Weights of a small GPT-style language model, trained from scratch on English Wikipedia.
Size: width 128, 1.96M parameters.
Architecture: RMSNorm after each block, rotary positions, no biases in attention or MLP, untied embeddings, normalized queries and keys.
Training: a variant of Muon for these matrices, 83M tokens, 5037 steps.
Each number is 50 + 15 x the weight over the matrix's rms, rounded and kept within 0 to 99. Layers, rows and columns count from 0.

# up: layer 3 MLP up, 320x128, rms 0.121, rows 102-105, columns 0-127
# down: layer 3 MLP down (transposed), 320x128, rms 0.0782, rows 102-105, columns 0-127
# gate: layer 3 MLP gate, 320x128, rms 0.117, rows 103-105, columns 0-127
up102:45 48 52 49 72 38 60 62 44 50 36 45 51 61 56 50 56 54 39 46 66 43 56 56 43 49 53 61 35 45 36 53 52 59 53 39 46 49 42 43 33 51 58 48 46 44 40 47 40 47 36 51 49 58 41 51 43 67 53 42 47 53 51 61 42 47 51 47 52 47 42 52 50 51 39 58 34 56 53 52 46 64 58 54 68 41 56 34 54 52 45 55 52 55 49 47 77 51 43 52 60 52 36 60 47 43 48 46 55 45 39 39 68 45 36 55 48 36 55 40 41 45 48 50 47 31 42 43
down102:59 55 53 64 53 50 48 48 56 53 39 49 48 57 40 52 63 44 66 56 72 55 50 51 45 24 35 30 57 44 28 52 38 59 53 65 57 37 48 57 48 49 58 46 45 70 41 59 40 37 48 46 50 25 45 34 47 54 42 53 46 49 54 57 59 61 43 54 53 43 38 62 45 46 68 49 53 44 55 47 43 32 59 46 51 53 47 71 57 65 84 49 57 36 48 55 44 54 51 67 49 48 64 47 75 46 60 49 49 49 35 59 45 38 38 35 60 45 43 47 56 65 52 49 52 49 47 48
gate103:56 43 36 59 35 69 36 21 24 40 56 46 52 49 63 50 28 83 41 58 62 69 26 48 68 80 26 61 36 47 62 64 19 53 54 41 40 57 63 64 36 32 46 47 65 40 45 62 38 49 02 25 49 51 48 56 20 51 75 04 81 56 55 73 55 37 63 62 67 56 59 73 38 55 49 84 35 32 75 27 68 35 45 60 67 64 52 41 38 45 45 89 74 71 39 45 50 59 45 22 54 53 67 27 42 29 52 31 35 52 54 32 25 49 41 38 68 28 36 61 52 58 60 29 71 46 34 38
up103:50 46 37 50 62 46 46 50 75 45 49 48 61 74 41 43 62 44 44 60 33 14 26 32 63 53 54 25 42 33 72 33 91 45 41 28 38 85 51 57 61 54 40 40 28 75 51 50 48 32 66 71 74 56 52 33 98 51 57 51 57 46 67 44 47 51 30 45 30 48 52 21 73 32 48 50 55 65 50 54 35 43 23 41 56 54 66 34 71 42 67 57 10 27 32 54 55 46 76 62 09 78 55 31 54 51 48 44 33 58 35 64 44 51 47 59 55 32 72 36 52 52 58 48 30 43 71 51
down103:42 61 53 13 52 81 51 50 34 53 16 36 40 45 43 67 19 74 26 51 66 46 59 38 63 19 59 70 39 36 51 63 36 39 61 47 52 54 53 54 31 46 32 63 74 30 27 63 40 35 50 32 38 56 20 69 48 66 30 53 72 45 59 40 56 37 40 58 55 67 57 69 41 42 31 69 48 56 33 38 52 26 38 62 56 39 28 69 49 54 16 20 49 56 50 48 72 64 49 40 62 41 71 45 60 50 82 65 47 36 62 69 35 25 73 43 44 40 46 89 48 21 45 46 75 28 53 26
gate104:44 57 50 61 42 57 46 32 44 40 65 67 44 56 50 60 46 46 79 28 81 62 55 41 65 61 50 47 32 49 54 57 54 31 26 59 46 30 47 49 59 30 40 27 29 62 52 24 37 69 37 28 43 54 53 29 46 46 47 45 35 73 28 65 45 33 65 47 63 29 33 62 42 31 55 51 64 40 47 48 36 61 70 32 51 51 51 70 67 52 69 40 47 67 38 56 62 47 45 56 72 58 52 57 29 58 52 51 21 34 32 54 44 30 28 48 45 41 60 22 60 53 66 37 41 59 25 42
up104:71 48 54 54 44 62 44 53 48 39 33 42 44 59 69 53 75 56 87 64 38 26 40 45 57 52 58 58 45 79 48 39 54 53 60 47 52 19 66 71 41 41 22 39 70 48 48 32 51 41 54 59 38 66 53 77 47 39 63 51 47 60 35 30 52 45 69 37 49 48 59 57 49 59 64 47 55 47 62 72 47 46 47 53 73 36 75 50 28 57 60 45 56 61 75 75 59 58 64 32 56 39 67 22 39 39 31 50 21 65 59 62 56 83 53 47 67 65 54 46 61 38 45 49 55 57 62 42
down104:55 44 61 43 44 46 58 44 43 48 48 17 68 67 48 53 61 20 06 49 47 44 48 49 42 56 51 36 45 43 64 57 73 26 52 61 38 54 46 49 73 50 66 76 69 50 58 59 60 58 47 56 65 36 41 49 31 76 55 35 35 47 49 66 62 47 62 69 51 45 33 84 44 58 51 60 32 56 66 41 60 84 16 52 63 36 43 33 25 41 43 50 40 58 77 45 62 43 66 32 35 40 43 34 37 57 49 44 35 54 45 55 36 55 56 47 54 52 45 53 68 68 61 66 66 72 71 68
gate105:71 43 53 30 47 60 66 37 41 52 44 57 44 41 61 61 68 36 48 48 44 51 53 43 56 61 54 31 66 49 49 45 59 48 68 57 54 57 36 49 43 69 49 67 68 52 39 59 29 48 49 60 43 58 70 63 17 36 43 54 72 60 64 79 58 46 27 64 55 62 44 48 69 42 26 48 46 53 53 27 54 39 57 46 28 30 66 71 61 36 59 49 22 61 50 70 50 39 70 48 47 47 54 77 18 48 64 33 75 53 40 09 69 50 39 63 75 42 46 44 39 61 58 53 50 54 39 51
up105:67 33 89 54 38 51 47 49 46 57 70 63 62 50 54 14 65 67 41 42 54 20 54 28 75 58 47 57 66 65 41 41 50 47 58 15 44 60 57 05 50 69 56 39 62 48 43 53 56 53 64 23 30 65 73 63 46 53 52 35 48 31 47 48 46 50 53 60 55 46 50 44 32 71 47 42 56 43 49 58 21 49 46 37 55 60 61 66 77 54 73 46 51 39 49 50 57 56 46 53 46 37 44 43 54 40 44 45 60 47 39 46 49 51 44 56 75 19 63 43 72 50 60 53 55 39 53 82
down105:57 28 43 66 64 39 52 49 44 55 70 30 67 56 61 50 32 35 26 50 57 49 70 67 50 51 39 56 46 51 42 47 64 68 65 34 35 62 62 98 57 61 30 66 44 47 53 53 47 65 73 70 42 40 60 57 51 62 75 58 42 63 49 62 31 33 65 67 29 65 68 64 59 47 54 51 49 57 46 57 78 46 53 62 34 48 30 47 40 33 45 45 29 45 44 68 47 63 63 24 61 60 68 35 58 34 67 60 48 37 42 31 50 56 38 41 32 59 78 89 43 57 47 71 48 45 32 60